Weights of a small transformer language model.
Size: width 128, MLP 320 SwiGLU, 3.99M parameters.
Training: a variant of SOAP for these matrices, 140M tokens, 2141 steps.
Each number is 500 + 40 x the weight over its row's rms, rounded and kept within 0 to 999. Layers, rows and columns count from 0. Numbers have three digits each. The size before them is the row's rms in percent of the matrix's.

# layer 8 MLP gate, 320x128, rms 0.0727, rows 183-254, columns 0-63
099:499472473545514524462481535491578458471410476506478483493447471532491586433495492454523572456420462499514464573530530544520526506463541497552507490462560490467523560488489535554491488470464489
099:508452447554532549448497562450537485540531540546477510501532460499448546511452565569527509479493559514471485494488468550502585559539447562536551426461458485511465456468501452460429541460500497
103:501496475506503529483453488419548498500502563484493468465448554520477425525532557541448404474486474537514511482496502430470480552486515469528471564583488549463436574486506549528525523514502455
096:556462518539492444490550392521450452581497518549524485383502497422529590532525486467501448496521470497494517466479448494504522517540465474546513510554505563470477499538497504518434518531488500
104:453492488482490425470471501472482531458551447463546502502474479522593497481523491473460525539576432555547554482534502558521481469529530448485511495406539524521506493614529542485500538477448471
098:477539439501493493469549487521450499521529478501466531491448502443504553502401496520490537523497510479489497464514500485575516510484487485464506561536521430448481484441439500546529492450565474
088:547524494503501469424507467526468448532548562501509456461450492493551518545521581426461535527516504536534491486453435475482528510506483454597470516578530471535469580523418578444447469452581480
091:478446504502395505499510483506531476537484470494491501545459513482571478589524504480528491423504432539523529557531445445564478495543542534492538480551612444483449503519467490538482496493585525
089:518541620482462454512530472465448506515491498559539435510487539524537518509468559523490577462502430481488468447536512526530536503462511395419469498537510500515494545509492562557484455512485494
096:520532476472545492370488465508434504497457481552569557445500474521444503459503460494504530438446505513550475551493612475435462553546535487493494485518426493552500584534492528465460541483457536
090:478516459453489467474471529426504554428490513595491524477518518537508440518489530523462533494519497523548510493468449511521529458552442539443524552463520453435477494535424527530420502543519499
094:553501572483441537448500459472560420485454531541490530441517501433522471480457515521478573448539522534505538536514490550538568471534524482491487453461467537483457476521531553443489448493485478
112:459491463509546533504482528531531415520524507523542548539415496419518448524505484505517462475564517526520432497502563489550449487508495532491426488461460559552570480486478477500557507496465578
106:508478441472482523528542469490533435469447441561442448454500529483482511459434508501445518471506531510472454439550517523531612572526451485449553507551539504523580573546524516467553498453512491
099:452468484521568579505446438508547408542432445500497514531513461537496477480485468479473466586509442502544490455483503544481506449538469466536507538527543466415471418405461486561536481529513476
106:476476496505510515504497477460474554490550444486464406494503470530524487456493504465463494599589498491519465572505577496483532484540531543539472528498511490472596524406477558432510491547607537
094:488517468473497472539498444517459401533545473468467502515496461543506456441544519484435464511457547524510462505425498478461517571524493514564479496458551528549563472495526570485460429499558509
109:447399520466477556494512477475395426548505453569519525491480530540513470485500482462520513454546517510452523504481523509568523495459531472450495479577485535480562428494511539494620446438529452
097:442508537438455507562615478541502478486457453485441408531481552558429498486502599512479531537511482454504478430403474432483530554476565533458499488457542471502520433502507517468529498512504491
095:492520499453451504479491495501471502519451480540470588477534531529462471428441509511505533574500483549505455452536433518513566490491472480522547525537475459529466495526527473494486469460494423
098:515497495460471505463520546468492478498445530494582542487487510443498517500479519494565544543466503498490470510460529541512504463600460462397488492541488494500472527463496455559530476485540516
106:531542558513497482472528469511466539464502465494483452512534494491473526449547499460488559485523487483601566465524537583467516628495461530497470507510517463431508539532448515483454494494550422
098:558470573461482485549474511522520500425551515541519529569512527579529512509476441529509511585495506539468429450519521533476592453498492517503572477590490514539447532455501531496509516475501527
116:497460559486518459559433440501456470469519487490520524506471546555576391488521498536462476530503444548454488552486554571518546502554517417551522470472467488494548501561514459525534515523431517
093:511548413486527481436529542462535455514541534541546486567552442429533466503513502504521498497533466565495513508576542576427436524536526474527526491503484549489511415460480531558439506520463518
109:528519399494491530517582495495467494522543447532596563609452543462495522532542497500502498473553509480529571438505460532432513528483489458482501478449518447418468548447532504470493504512499569
106:525380538499433617497450466474493475556440498502468524474489467462411554469505521533563488527486518516535463572502568511495463465506472539527500519517576440444484517557527514517466532477566566
094:544475481539520508543478511466485530522536525500485469394502436577474532414556509531508434523423499425533449536549454497469493542556502530534553526543526531530493536531441557583524535508467507
105:497496474508468534534525528486453474513507505462397466488531457498441518544591523473482429455495533460527459515523505522449498485557504588479492527483502549530492471556427543492507484498507530
103:468479433508530471494497443414519419496512589467522502480524458437605528466491560539417495534559486488462492534466521510479523475454514532496476471493498437490512476442455523494477473481540545
100:512459483507458483502458503497513510501474444489486509537466469522522461438462491556573525517490449491499519547527581483572438487453540511468522481505459475511450572440423557476436464493478528
111:525519537469505530482514463514550437473435470549504471458469517483468543452508573504539533495507503533505473492463586553459512560578525495415483583563499542531430501538463493513563521533492483
089:527570529541456525566525472393510536449546479478510504559494472515532532525440459566509542530503487533541480468542481540513616535530513530511505456513502522522520497489570522438508460544502499
097:502475469471451517462434553502478507414513459458551542463541469542541467530478473504478460566573412520399539522499493525509510453568522495463593531521485502498483528486501471442521507443560477
105:469478557507494484495517582513500468532464557577571497473498523528433588438453497516592480445485487513434466495523514548477456544475448505470490480498500507439499446521531460491571544545506521
094:513531472494467480529400497455490454560523491541545527454600514472535516544498493467533530542523548523430486454492472513530450482563483513512417460531509494529522509574479505494525516483478461
098:414528506492437507518471487485426502525474494586548508505522461487478529482539481554450472516568458472480452502499490454450487537463502543500516584477516546527542530488455488432542475462422525
103:539430442528489519441460411525489531491528511475546447548481538427506486439485478527551502577509536526467604543521461489485508465523505457495526510519496487493454472483545550493518511502542399
099:518509488558545568449532483458466449556520503536514545557525544498532466392496518430523516563522460532474585490487464532531590512459445437548496466423503426487523528470492471476506405507539551
114:517515503480480493496397411529474476500507483553609503430488488550502526494469475493527503443586538482483564523542452495461517573531479521471543493545493531525519538517522608526472434492496525
098:530596479455460534396523559459524465513480460467520540525438504464564491509394452509502497478509485459546526517551560509473490434533506483569515481557512550485490516489470532536545465470530493
096:513441486505547445468495483488468500492490471444412535492438480471518503479563498441424516500520441524499548549486491527457522475530497534556537511425462492491461476550541528474511465557607476
110:471409505427542446453473468535422420421594493553521473542504491509518553443497517505563532443475500535488472446525477516446574537513581558500552466539492511541536474477430456507520520488497439
095:522435478502482569494501457494449528485507535495497421464528567454466518513454528552531529457435520455545536496532475477557583503519525553435550507510548426519554504535551485487485444527479566
092:476516470519457513531503605516524516508515513545470506532496444547446562543473493556459548489518520563498428463495508532501509435486486559541497469485509595508581498472491421483510528485476534
099:521438485465451420487516455518489524507558469521547451524444451516512520496505425502503579474520434564484543549456501574489538446540482498530480462444512447483505470542517473437504521507452540
113:456517527461506451470478492493496509586520534476436465457447521530509458519509446531510406463432553550524552473469466544539522509497532504526468546454484461583484499469461510498414474530632447
102:534521466503532556540500468481493421429497504497519447567555420540481456510545505419553527453532484625450516494492508551466543550552469521438582576553467519498560440563401564513524522477478516
097:449522476494566540566555494493474500441533465446535455477450458471554512502514483469458480499501512526527502452479518521469506530471512509510549467414502480542488453558545479519495592525504551
101:504508409522419523457523440473438480534542520484507555500426491501491539500523536574573485526523517527477556497514500497489486488562498531455537544497430521523527489481510558574465475482612448
105:540535503470508539467441518464529453470513564491405495458519501542534514540519562441504435478486438544447449483508491579539581540511606409490482493498474494502530467501545525496464553502543501
096:467506494484547419500453480496452438530509414525528529435496519465511453500558456494453503490499555522475499559548545519517432468514517526525499500551507552416508472531520512533422401577475423
092:550568507492533465510511451422562486475484486588532522486530376477499500471536524486468518458487501441546468518506491492544480537535448550506552510549483445498536464500472506506473591564510527
094:498559543482423455490499600442468496493515468490527483563458448538447493504484531539566449510502544534483456524482470554579475487557479521491497513583516511433554487496441518473471471491552538
095:425495558553503532606495507455543533553458518507488470543536463514514450519440543451549468489467476469490512442536456522470456544539516434485487553507538431564478503464511520515547510500492515
101:465454477530412525465541541525497498446483505570521577483481547576504444450466522498519540547431457492460564475488498481454507464482508485420500494468489479486459518459595526475553521480560479
104:497482471481487562459540475504437421444564440450490490525527490489509448551521546463484468529557442521516524555523545476565557509548428557474496512521454524485485427456481517525489451408527480
084:477520469515554482423488527482451436509479502489438408498574534457559535470423533559494523563512513499457490558519501554491484538438429502453496426477473514450460412590531516508488562456499483
097:478519492520555539472524448444535458448543387468499527482482488541481582485431518489543506524493490556478452497501510437470519547424525478531549569592477513483537479485471534476453435498487490
095:568526505479511482558583500455513464582482528530525474569466501485459514469547481558515422426531581562543481509490447532541456475573484508436461552454536469520514503454498497524463508518449570
098:461583477506480469496597546568453420525439535554513494448497434505519576459489551584469551488528531470572525476451549574482539493486443431484495516430457480483498525531506426536456483440508478
099:497496596505429499542498475451522473555522491550486498527501519482540534437480506539543446456463467554489512551455513481530470505491467382495453503463520456567533484498538540410463499488564488
107:498459440568567492438548529542514496511463494501457454494557522476587503435474522556523537527516508501624411541519518500515547558517493437483565488536505477458511539481530518559446475452498479
105:545467519472514505518494511462472483515489515572493499514515480502494511528448524514437574534572465463438474504490490491554533473509565503490540538548521457511518437531534507500424523526415423
104:522490463538507431452499487558517509560480460568527504511445483508429516462563519530509512487487468536523436511476510464515509505478522504475453545579555496554459569481568586566556536536498479
101:483552550463466542539480455503520502416515486470447563533539498476525455455515514525462536501474515411498514462528528557504492506470513448504448501563446497468568480522568497483536496381499578
108:497476534463471501482500536504501452516449484486494466538489535450502537529459441541500523554541446498462530531503534575498493404585470434554399486443488508475500578528479464576496552507475500
094:503513560501497474447575494471445506450566432470454444551507509533504477448517520490477478407535462542539524476420465439470484491531514529548505461495543456511527499524521491447516472546491417
098:486357511490487511448525530552505538499450470495534463474522544492525456425486528537471463521500574479471510456575530534487527502504449429481522492454480491520523507483472517455479524496541463
105:454456553462431441576509418551489492499534464505517483469464492507529473482472521501504485476528490548453484617525475578468466510478561510473494466488544486523528501567491551483479438468457477
105:462480491456412406521441508510482494538536506550561432530495479514468551456472489506472507449534518562524440544492479472470562515438463496472539504490498557474487500485429558489492492446497538
097:489525489443528525467514483508529443554525494542522446505559538467537465478548489493498539503494474591575535485448535555493551446467432484555375483446492539529551554531488452525520519524475484
# layer 8 MLP up, 320x128, rms 0.0722, rows 183-253, columns 0-63
101:466526474540515537532560542515589478528489489504483497490529528565429491525472487551429516554506469552468608520487516530497507566520498591505515540554493479524529511549454514501510549500520530
103:488487553512495501558539467565549528498453403519495554605508529468489459459493476489597529465479512578478498514524498462473466545499502438554477551504531488503478537492497516470527482434516495
106:502446492540456531531539537497479513527414474497493519491590486513419509541489492503479460518510475437473508462510427515512522535491470521515540414484584597496448460485493525520498483545471451
091:490448443505501522553443527491524507511420496462484559542503510499460514500563492531554455499473520539435489498491536486475484466468558522451500514464471545577487623482509512482432538493436491
101:464504502525453480513475483504454546529513513474441508453510516440436539470486474550532560511486432562420472509511555540556509463498456440478526527535448519557549491491489522566410517494500480
103:537476456476476484446511486493467453496504536564502505488537546597500478513538528570506466575593568564555516542459495439466488516532486458448499446455459431442533437606526457524492529555516478
097:509568472452572525519528517527521470489507532523432501455475469509568504497544503575508535433478503547473427455563520448534540443540521557515509483523530508464451473549484508521502491525414558
094:460473538592520454463533518485453475525515539488510482543448471510478537487473465446482538437514500540541447476506460451397525458406455523510466593628424488561468528453555444520501493504480469
097:597464513476496435444576498542508375595530560541501512548484499567497466481534487549533493448471520458534512493502498405520506610499545527524483506494538518460470502494576508474490552476440533
098:538410489438475497499450508485473521522499497474478489523573417482454559491480479501544485503518482423499485553502516524513501512598543488543549400461529525473487561539462497486488566453529553
091:521491482538488552506482556481438508472538589481511456414495499476524488489447513454490593458482574477501566544490474549416505513494495494493482467467458475499551484534496446538521469471451423
096:547410449445512537437457514461491469494505453482476480543461514522529532510493492439490500492443493547440511449523459513504542508527508502478515515485499520534470501489454502419544459528450513
109:529433558456565567470477505471509529485496542477420574448550518545522572468511463446495470502554537538485478485498511511467557441494448617483478482502537473543525485547496475482519497497444579
102:522548479469484472533532602571545567493467534485502522469486509467483576439486500546519515521449425581484525478531510581512465571454468539476522561484468498431488564514519447516506513518496475
107:465434518536512578516453513523561458488499481524463510479489466577491432505520491463497399543453515510481442461513434504490446525454539530444541474548539423443456404422430521533494462444460510
104:474544523564542518463561549490492520474552489506488505571475585452531453506555477505483504498517454464529462486535517548452563560493497505607460412476454518478496459549515443565521540553519524
095:526530502532483461496449491526503560532514440561532521383475472479585498542514493511502443453488490595527492480485406501481566490482482511549482459535465519438500549501540449442523482547529495
107:484477450512477460463569425523500540500456463466511509464509494520411491477476475552546572514448482484503515531435496518533533508461533549532502458556482432506473529489462534495511505499538509
098:545459541504514525528596515517498518543523502505569430461447507554562509488441448543487464503582438602481531593501528544465553449512526491422494468518502454491503489511514463450495503493558382
098:416413499552522535525506479568591449497446490473478501479476483470472577520488491487512524512526476502526484501449541517522518557537522443509437530527520514530463511438493498495498485492465508
092:495530502561553458439527469510416505432490443435548452512453495473555490463470417485516475600477531525487461473572546543498457545433471484490493427521553558493539472484440525484506506556490461
097:499529507450438464468512494578567428468416474516501418477460500518492532553515473585447478458455534467543536506464449565436456536468546489529493523462494599525486483494438519435537476564442533
095:457445510449536491518449462482551511517512478481423525482474530550485487575533523467564517532496458529506525441544536563525456502477559484356509528455526465429513462538481591520540523519525452
108:446530452494541463525489508501543492538498562492492533481523489550518517543515539465440462420476460472534545487461528449497508524447550550498511467469543461447498549487420552503453437490524480
093:472457414509453469485490470542442523495489450561503565506573530508485487439481457502538457519428434531470480512510426448504499547478463466460455588492551508461480508446457479483407495464477509
109:518503442481510431557465449504515437525495474505482480584499430572505560488535464535434505499469516500545479531534490440553536460481463504578461552441497603524528521433498499537528575566446469
107:564439474526511498459543408503441448535474515470521509501445496467484513491486490552435512474522571551468443495599501530536487475569595487498565479459523502458433476502478547535463477478546511
097:529451505581554477457551534456428466519500487559538530544518538495462483451494457574435554533526427497478486480517570503581560472494496500463509450509525441473568469500503525464509448533552520
097:556471545517479475529502497457484475484483465540519504524531471488546432412504487529527525493490476483465577524592473489506496505519580452541534531467548530500506572542478524478514476560479480
109:481539454449537487499534518523491505511495487492493515457501531500504456411561582446501458551499438473469457575519456473512481530460505539483571480464554430480545539417440423572423513523567529
109:436492474511525448490487476500497525468531511454489612502462522501512461433484476500485498516525527468465524472589454511469487479454497486442451577501532525537448533496489551482474553453473487
110:573503516460527545567491522524475529497508462515566483482538457487496497566556451469542529431461531517385451579494541525446554548502487540488491475509497490574500469502453553477431504498415519
094:527492530512493488466566444498477563465479518497499503590543524531436516500494499529479519581482514486537543556396472466493498507580497544518540470455568478450403491506465548464504500446467545
098:497495546502579602433457485504422472477586458511473500486458541475519523446479555544483422422482467523499491549531448496464471506477404503517518500504493555487493471597497501518458485539474493
107:454517522581484542456525499571513533506494478522457575557577489521426525471470515462549499507490437541572438471540509501550494447495603501466559481473474484595522549504469504497513488561520509
089:520443469544548556514473555493510486456550505500479445481540451482511464473550568553467446534552519569439535471476452458453513534523480435504498494538430495546489494490464508509537515489407477
100:490528473498494459500462500504504539453520492534533492482488461571510503504558482434460461456500503484493386478519496456462513497440509370536510456501523482559492502484515556512528500509522494
096:503474481487478490474526439475463528449537515493556430512498487369472430501467483547476528565500552547510449488467525468545552545495503470469495509452552550505456477567537452555481569431525447
105:527508498508485577532454524556508540545549542534466525592501501518500534516470496585473463450484518514530484480506489488411494484601513505575510474536483559522467518478448573428522510496504548
112:481537480472478518515563480458461506566529545493448513460480518513540466510472459520412540556453500562495511480478502536540493492443486414500428485483482470499415457515563423509468514537470491
103:461554497572457487469506475478541505470474486500510507539511452469559522511481542525557529479453500569484512479486502563543502492592488513521551545541506538538437509508524471476441446443537535
093:493496463516538486482535466513496493530480476505538507553473566505469492396556555511461437516494458525523529469550498575430479575520527482491532455491532516559462460500407489540481459479561457
106:481489521455529477514496466464551531434488520576551500483502491559493468556472543476493582442543498550469530570482566503518564478554602465530553438540543464431450479521437474523487495530480512
098:462542511465514540407458552513468513471512568520412471465541539378473463526517480461517487475542495464502543593586431516520489457447531575538443472491465468534484474574442480504475484462563514
101:540434547451549499440511516436494474471515541522508552515472423479469510474499520541566482625501512504461581416526518511517486535516488511542434436428492519512442519535494485519537460529498455
106:512492501449394504436541480505518507433559501507456508546481490576514473492461486492523510510550453520472453573521540436488463479518530443513476497458495520547545497558483517482464454461530494
104:447505569452524554532538511497482542578465498510550559458556483547447480479454531545474534461480468446450546479430591521583458503517549508516505530476537463485495509483469461455453483540534532
100:534500514524462499508521505405481465487497472476507493521455538495521484521488507489514481480498378468483548497500584613526470439515581491500473515498486474474537542464494510511413361493464493
093:492499454535497502512477460484503590560506477461519452514459469500447394526560522507441446422490525520487553579519448513503535485545478479544559491527551499459484534481591475535527502541529459
101:449512491486429545521560535448472485494475503495431535437482497490587500516558442512517448480498464482418496589448546496540522522475508485508471546387482479454493454501498503514462466466444461
100:454498469530524512564582564523569468487479515483549463522456517548432453518509546581449466495547515503513533514484488518475511465452444470471535460492502516533570514486442497498467542508529465
092:454469476591510472468475480506519458451461534520453461510562463483567557441475597442527538493504440532482542414490463502521484449452497507494480499490500479590524541496499439569569583410507486
097:482454485535437432506566511477497451465508513489488415488473467525469464420502519416548439488499539549461494470503485477486524483454526490524473515445419529471415475514471521559574399478505444
103:478437538474465473465505442503482438533514504476445567508531460486470547479537443452561504536517457479462482534478494495517516465559495484538472551495571460512500524503534504599496519594490494
088:546421542539490478520478462514492536460544504487528493500463502450480527429550485543502522491520440523576447478502565457471515496415472496525487507484435585455542557480463479551422488518520535
103:515501415537534525514514498469536520487505444509503521489528515465495513543570482458519539523384524495511538489530400508480493431518459428555504481590508519505502444458448552500529464546514474
097:514607458461552499526482502554532496493509515496528544518520456525521465494567480430538581475572484507509475464566563545404453459532466561440497444539476477466502515478533513490457558531442499
085:491487470522487454457451435492371458459547432464528470443471506465534464494541501572497478542451528414500504481524552484512544569527479451489478530459504481486502509438468580473546529549466512
102:518524521388518468514430585596532531491471527488476502457546439528484463441486483540451561451492477499539411528459455527475531486510539486493483531547491399470444495524448454452501576487442532
097:489484546496523483517531511477475425510502503496471481503534471574582465512560446480511489577501488418438447528457505463547532475516551550484511385473460514437503543578495533475501501555540474
100:445493563394541455420483426530462557503451507517535580444487466502476473561551522479491491515488504542520516476530514527543444489521514477447498514434473543434513485502526510508511504555514463
103:458499483517454478542550527538465545506429487489497482580570477437531573457532526472515473467453517477498541500580508514463495498505519450481602506469424494464514487565466553522459428500469487
101:520534549471378492475506468492480460484487567490609420552453440477541471558542463513513471547519516487487501503453605542526493546511490457479456465476459549538466458537475500600483494452517506
099:571471552498533533531502465460535517506488523570427556475564475506496534553480501416417503409542478496554493504555369491529460466523514450473549480440518450435454496461541495511518539540467492
098:514454419540481562577520509499496480525495509472499504508402518446489505544488538432506433496580481538501497472510503456491465493509526425398572461459547461494443500514564499467583509484492469
095:518556466481528473410518502559531533483441509515556488468433541542582522589574519498514526484497490603495479493554461468478506551503501532513467484444458546488520536439493417508508561492442492
102:442502434552507589486443478466521498545484425556553505469461463471465501516484482601457481463547527490466473555470504494530492491500539519439535518505481513520497518454538482508433479453457540
095:442527552494550539477524514477520476483504527489512490462423501469473521585468494471563501480488411551537510482481533484471526543515488505516568396499472510522467454514493526452516426415502535
099:582510487424573549478524543499452547506561497477577421535461530477519501548455510538478517453478495483486502423496509553524601512525468462446449513496520512495465456492492526484530529540435506
103:489452512494567532501544526503533473567467458521428509486545566481454536446528477461533586549567447535436464526506540520530426499575502464486457520489580525546380514470468547541481486462506515
107:483476557548581455522536471480463513431501459449464494530428466481530467471481518451529485529557505459590479587462512466479507525476533482530491481504513583451549459456491477507540449516484475
# layer 8 MLP down (transposed), 320x128, rms 0.0722, rows 183-253, columns 0-63
101:463476451485516510476511457480421505515458511499468530569501484479474477538519490443465433571533544466473607493468482501491472519451457469464501423513456420546516516458499470440446518546548469
103:532449484417517601539509540454521577464401493483509533521514405514480436459467547439492475549485526514547487478543478545515555497475489512487478539484514505561539440447535492437561493453479477
099:426551551435519452563471488520498530562483461501488519460525481558540528443468572442485491478489442501517412421517503600501430493518511427533520494518502477566474500478536552457479542540483480
094:504500468485443447501574440473482481537471512426568514479508464467561489513516477447571505506476455472492530513468474561536556491532458465501468411534504541541521458535528469494501436487556419
100:506453458431478492480463493485444505445482415447549455500501558496427516495542480532475528443495464507422520513594539518445462538464511463477546456499409533559528445497500477456560490484477538
097:548499442456478536547515543552504487516507470527487460535521514540508515528528453493477516509424550509544443471492535543509517492511511466497563554563506545538554538421540549528529541566574480
096:470466479493600435466482541494543444497516506449474469519470558517443511512530538468440463489471439479561486533442506490447507567508550517448454474476547452498520581460512531520575519510510545
092:566512489456592597539480479506514450539536524568437570387491517507475499470516452500533539473496525512558524514536465527450575443530504574521531562508512473449565530550490418475547421473459537
094:563485473538586504481576559560550493545488503532500556475548437461472424488534498477493513586449526505484433461440513525528434462476528520538528427492487495526491469434523493421554480513543522
097:515497487467457528545564482516479481524533438516581512510460508513518543573550538485533541498523537498456448469513509447525424491498477496487484485530484494499543587546463436497468454470494526
093:573525524486419456549531585447501529446495503495448556534421474543438483504544420516522504438451478467467466496507525485512437513473531524526536464528496467501497481495480536449461444581474611
101:522615461432536508573532516546437565496520530533550464576509519437542554584585466506563532494438513471481529477547519531444543503507550424498502469584449483489532495533542536483446519481494512
107:508549525470527491562543401580540489526432455522469478499531560473516447539486510490490561525464519499496481532521446505542443461455543553495501547474446486411517495473577526499480509468506495
111:514520410453480510469590475496550456557528492536576519452541499443557564548545475513536516559557552487533492483461575514462459566468475446474533554519524511531544455486461513477486440503517488
114:525522546525477480489457480495500424446471502531440574456485520540500417528534549489463516488490532599470468499466525414532460544522533544540540476513427440515491549469518436578532425521520528
106:565519515540464471524560527467517483513486539533534475524494458532485500524470514578453482514479494561605456491498530504466510445494463544431429527508499532517549429518499500483482509470475519
093:599475457467475472477562521508481454508506564558520456556506528483550514536472528511514595484496534436543535440471514539456557454475525576558506538471485522541533488541555569474528583438432517
105:538496488573459495460544533508531544441446512499485531432468482507432477499543527545598497540440461487456509431509441512572435509486461527479448473511470530441488499562556536465448428486559507
100:577506522474449480462471482490505500453496467506462536486538495559493516499516429505456568558485467425525539432448524483438499484503546535567506579610521520516529510505477457426593451567498531
102:540511498465499455546460505527485499541486546503477527525525510571567471445504535495466528540468466488488521449479502539519434445494554451431552468447434509488448518522498500455433527441509508
096:563492504554532519478520537497546432489465561568517499453567491551496493524557505470477532519491478523517402475486493533485541523504569512536460559475541485488449500568547531588476542468479485
101:465563476505529464536483487497586443484460463516511513443482522485583479489477496511521427521503508564521478587538484459489538501490443498542529526529469507493507531502529434553508610556607469
095:500540516469522532532548547470556508523451552542485492537526504514527491459505496509529549487411527497487472441499474497492512455491543515505562453502465543487526519536585468492480600467623525
102:469471469470445491456499468496519492532516466505431442448510515487513484517432481489361496479469510501432498516458451521457543524434506485547417411423458478510454504586501511549503475548583463
094:504491472480487476533480496524509512509483451485437498482479519464475525490525474555546559598541515536516563529457548503510478524538481469419518579575520518487539536482458480490471467499544467
102:541553602481570513472467585528527541481473472518514527490537546510486505480531488540497416472469513479452452464543490542477440480517558575435555555484489511510570454508559438439463545484432535
107:481527509523577442462518471508519512500497561533559518459463524509479459451498576516505425512507466536519432573511478512542559539566469517478541505448532509477546629496545547473497514566536544
095:441501431495498512484530522478499533488496480454454543473521533493529596524528490494484587503440528501547512563499448551539476523543467540472549506438552534531471530514476510548484622496480496
097:542503483471538438470449556463501435576548480584442492459538530499499541509494548535435451456571485526505508392532421439493500470494480553456497458513444488478482441564507551531431570519498477
107:510409509457527440563484491495570501525473526529468563513514518437527486481520526457547489504489482487409450483542497535517581527463459483420545485526489544525442520515519501552341608559535572
110:442493463474500439466500460535501497582542486477517505491497469494452479495554549565442515500499525557492532529483584510461495462559503458462426483460481437467431639522475460464466485477510463
109:506509488463454525536454484542496505470469492512544472525450452508529521528469513460500477494510521517546479562501460458516548546502497519558481515511543493531423424500476400481542523538457489
098:534561561551428523516552505547557559501529482477499568481515518543486535508464535481417516571568478531486473456484463574486519490526568547565464466575522530477437471558481465475537468515449546
110:571561482555456530531580451554559496513509521551482520559432459413443494515506582483483469520467511506477492425448591446487543501520457549589431483470527532511538490497437504459443524556503460
106:493496436523505558475539473509579548539497476468496516505532472518506535487392564497527533504477550501467446501549511447472515500446512534497563445474462507455540484507580434511539508480517481
090:545511500484478548451468472509535547568557432476471511458502496493564481479505480488518483497557462445536481459488524395476510533577532530470549490489526428446525539536549472488514519486491466
098:584545535531526451582515510477452493462502445419411478487441514507530534450515522515512476490496496474595505493480533539453523534540526440428555504491504474504452481540480550492456512510482479
101:384470497579465486434461457496473562443449489496550424481470542507418492488503455524488536476494527532504571603502482443460540494532535534496492474461435503493497489458509457511494581516535496
102:504530541537425548542515474539475516455530539475493516481484568553451479576485530467477457459493508523482492519482522470510565466468460504480557515564488523528489433528552450453412491476462570
110:478490482528442473468507563580518558536456468437528561420521500444505460548424541497477552528478470532505473439566434479565469495484548510459466456453472427480507524533545451513527555470518543
097:567488498518549494540523430537525421504451564494530510488528454467464450492641501484463460537512429487468508552536520481510510553530562501411488468459480528561522431518484448514415481535524511
096:476487522522504549492499540509473479480566565504524510524432492466482444494546503474435498491488488536553473461488526502526537466475441477495547530492505523490492454568517548430508486525445539
103:516492485498509397499536536491503513361500508470502495522485503464472477498529527504497486483535476511523470485439498462582572488544564511463472530503456444473469429547452502479488441531495528
096:507494486504454478504520541468513545514549493536537480543459449565512479435546534496549468489501533548527418452512522538509537474515531515454464543428472604438526490476506499565504476460518463
101:478542558501442475454517508458482454489558468447537453508509494544541515515511428531510460455517488522500513450520462464517533662499493481476491527507410449482514516529455478483488466458514484
113:538481479430461553473565464450525457496533498494469560492416478552513421462473494535501431526492488459461455518573478447445545479444473496486533494474483468487531504501537451494536514526500475
103:522492458432521466511509459570532505546437446492537564427499457515444495523505517569522484522430467494443523428468549405589460520509472511557478561500529495489408570451456550513509591505508506
101:494574489431548521447474537478461534479490529554468432534527461516536508519460465498496502521516450449448512512563531468468500514556459531500483509524471501476435427445459492523510585543453541
095:445497482506470470582531508445432543499557486565540438485512508528538558522525458476481526489536498520428502533547476498528520548565473552544534525463457504509522508492500526515433494516544552
094:452529539487513448462512536478574516476522443556487461443436515500475442546534452485474554470515516514516527545479499492475494395487502439439571545525522465505533556475417464551485497495508457
100:509501462522545539472492587501513466485538557531540495520461437456514483427546518518492487514528471530470449498494459527480491471526438527521516526488578460506490544478493519541505512527495457
095:560548465489473615456543477499487577522525467571497470539493524561456497535457503531467438442502503482514459494485545500469573537492484492488442513453528521524517514574521496481488485549385496
106:476547494486484522515503500466528505474553410517457431479488433447459472512524435529514517449464543539495555590470489564513544529531529472466487433583538520533480485436411539498434469539544420
106:474476514477516489582520413481474514528440573460511472492515466559498466570450465489489594456514456483522530526524530578477490531505465571436443502442528529451442510521549449482470569514472496
090:548575557491558515500479513476535514512514492551565486510553488525626430478522506505532508532518514542490511532526558554463518496549487468477558465467492402546512482477537486519540514526457483
104:492537535477571489593586494549476460565470495458467512466570490450607503501580506527545503457414480464465484503532527552475504497502543525543546545515485531529492479447432499507497579504550491
099:524503477481577529464530508562579518467508460497505490596516447492467500559517544510504408517464493484551499531524415497495478549447542538485481524477498456487516554532487515483509442451476491
098:457479445516561493490493595511543489467467556529419514538530462533467491550440458455500504486537464493463454514477416498528448445500444489556519436448453488543487435570542477496546440469512521
102:467507471467533556537530481470582475492452455555469562516482454531562517490454532512542506449535484516538534516476545563558537467513457503496475521518513487477514472453371504453511416489461454
096:473550451519434484597467514467511460462467462512466488510530479520538518496517484429496506422454530475516533533480503537476577535534531544466530501545558509495499563493490475556423547491485526
101:468602493402554465562504517586504545501474498492510520496446515494419484424513487492417446465454513510511504540499494424559501540466559433471513466462496524544534506494487497522464455527455525
103:528461534517547485505556486542502455476533503518484507454563456484513535516465567429612471482450468487499478532519483515453496510454473497568508581533480467547507501412491468468551497530512552
103:449532558529442459516469556498490576504439471557554514461517462479520525492516466445473492525476462456466447519490451483553449504558541517536557505512572503445527439618484525473559485486466564
100:540530447503449497539520519425552525521476488482528521421484493465510538429432523491509479570531458484570558464574520493515483518514518495483427505509522493525507473520460506596460525481467517
102:493548481481425483461511522495555497448502532525438494476518488512495496485444395532491515478436518541513536499519472496499550477500483524515412602453455489490481472550451498485438505509533491
101:513519550530512584483464509500550487471460434462459572422541452502478527482495555501499448541527535495530451481493445457489465542483518511484548503516499547465529479419509549560581553567484477
105:442524493530506500420533534542504469523434444532506494465550528534474499601438521506513406434442511476479395467550538494516447512519459520517556553502539472534562542431468489453563547521495553
092:598505435537492509527544479438512466468471538539525552476403432565521492503472541566499532598454533513522427523466534497561563506476410519485430528560484528489476593438479526511537555492502492
102:510562539548537425549482521460400575506484586511544490456507488462553518556484515480409550470533492481526485525460596532501543468493473476434421493509520491434522430519466539539472485444428522
100:451485450492526529429478507486399515518585534476517449602478485482494477523531464467540548517470428548494504453440512468542443505530501524446475481445568487481529521504527543496552490474517493
101:448555442497459500498515472451523544464441524440455536472465588489489472474530504547476527516530481459501491545511521452488510495495457541478461477472454518482568478384454422514490580537501511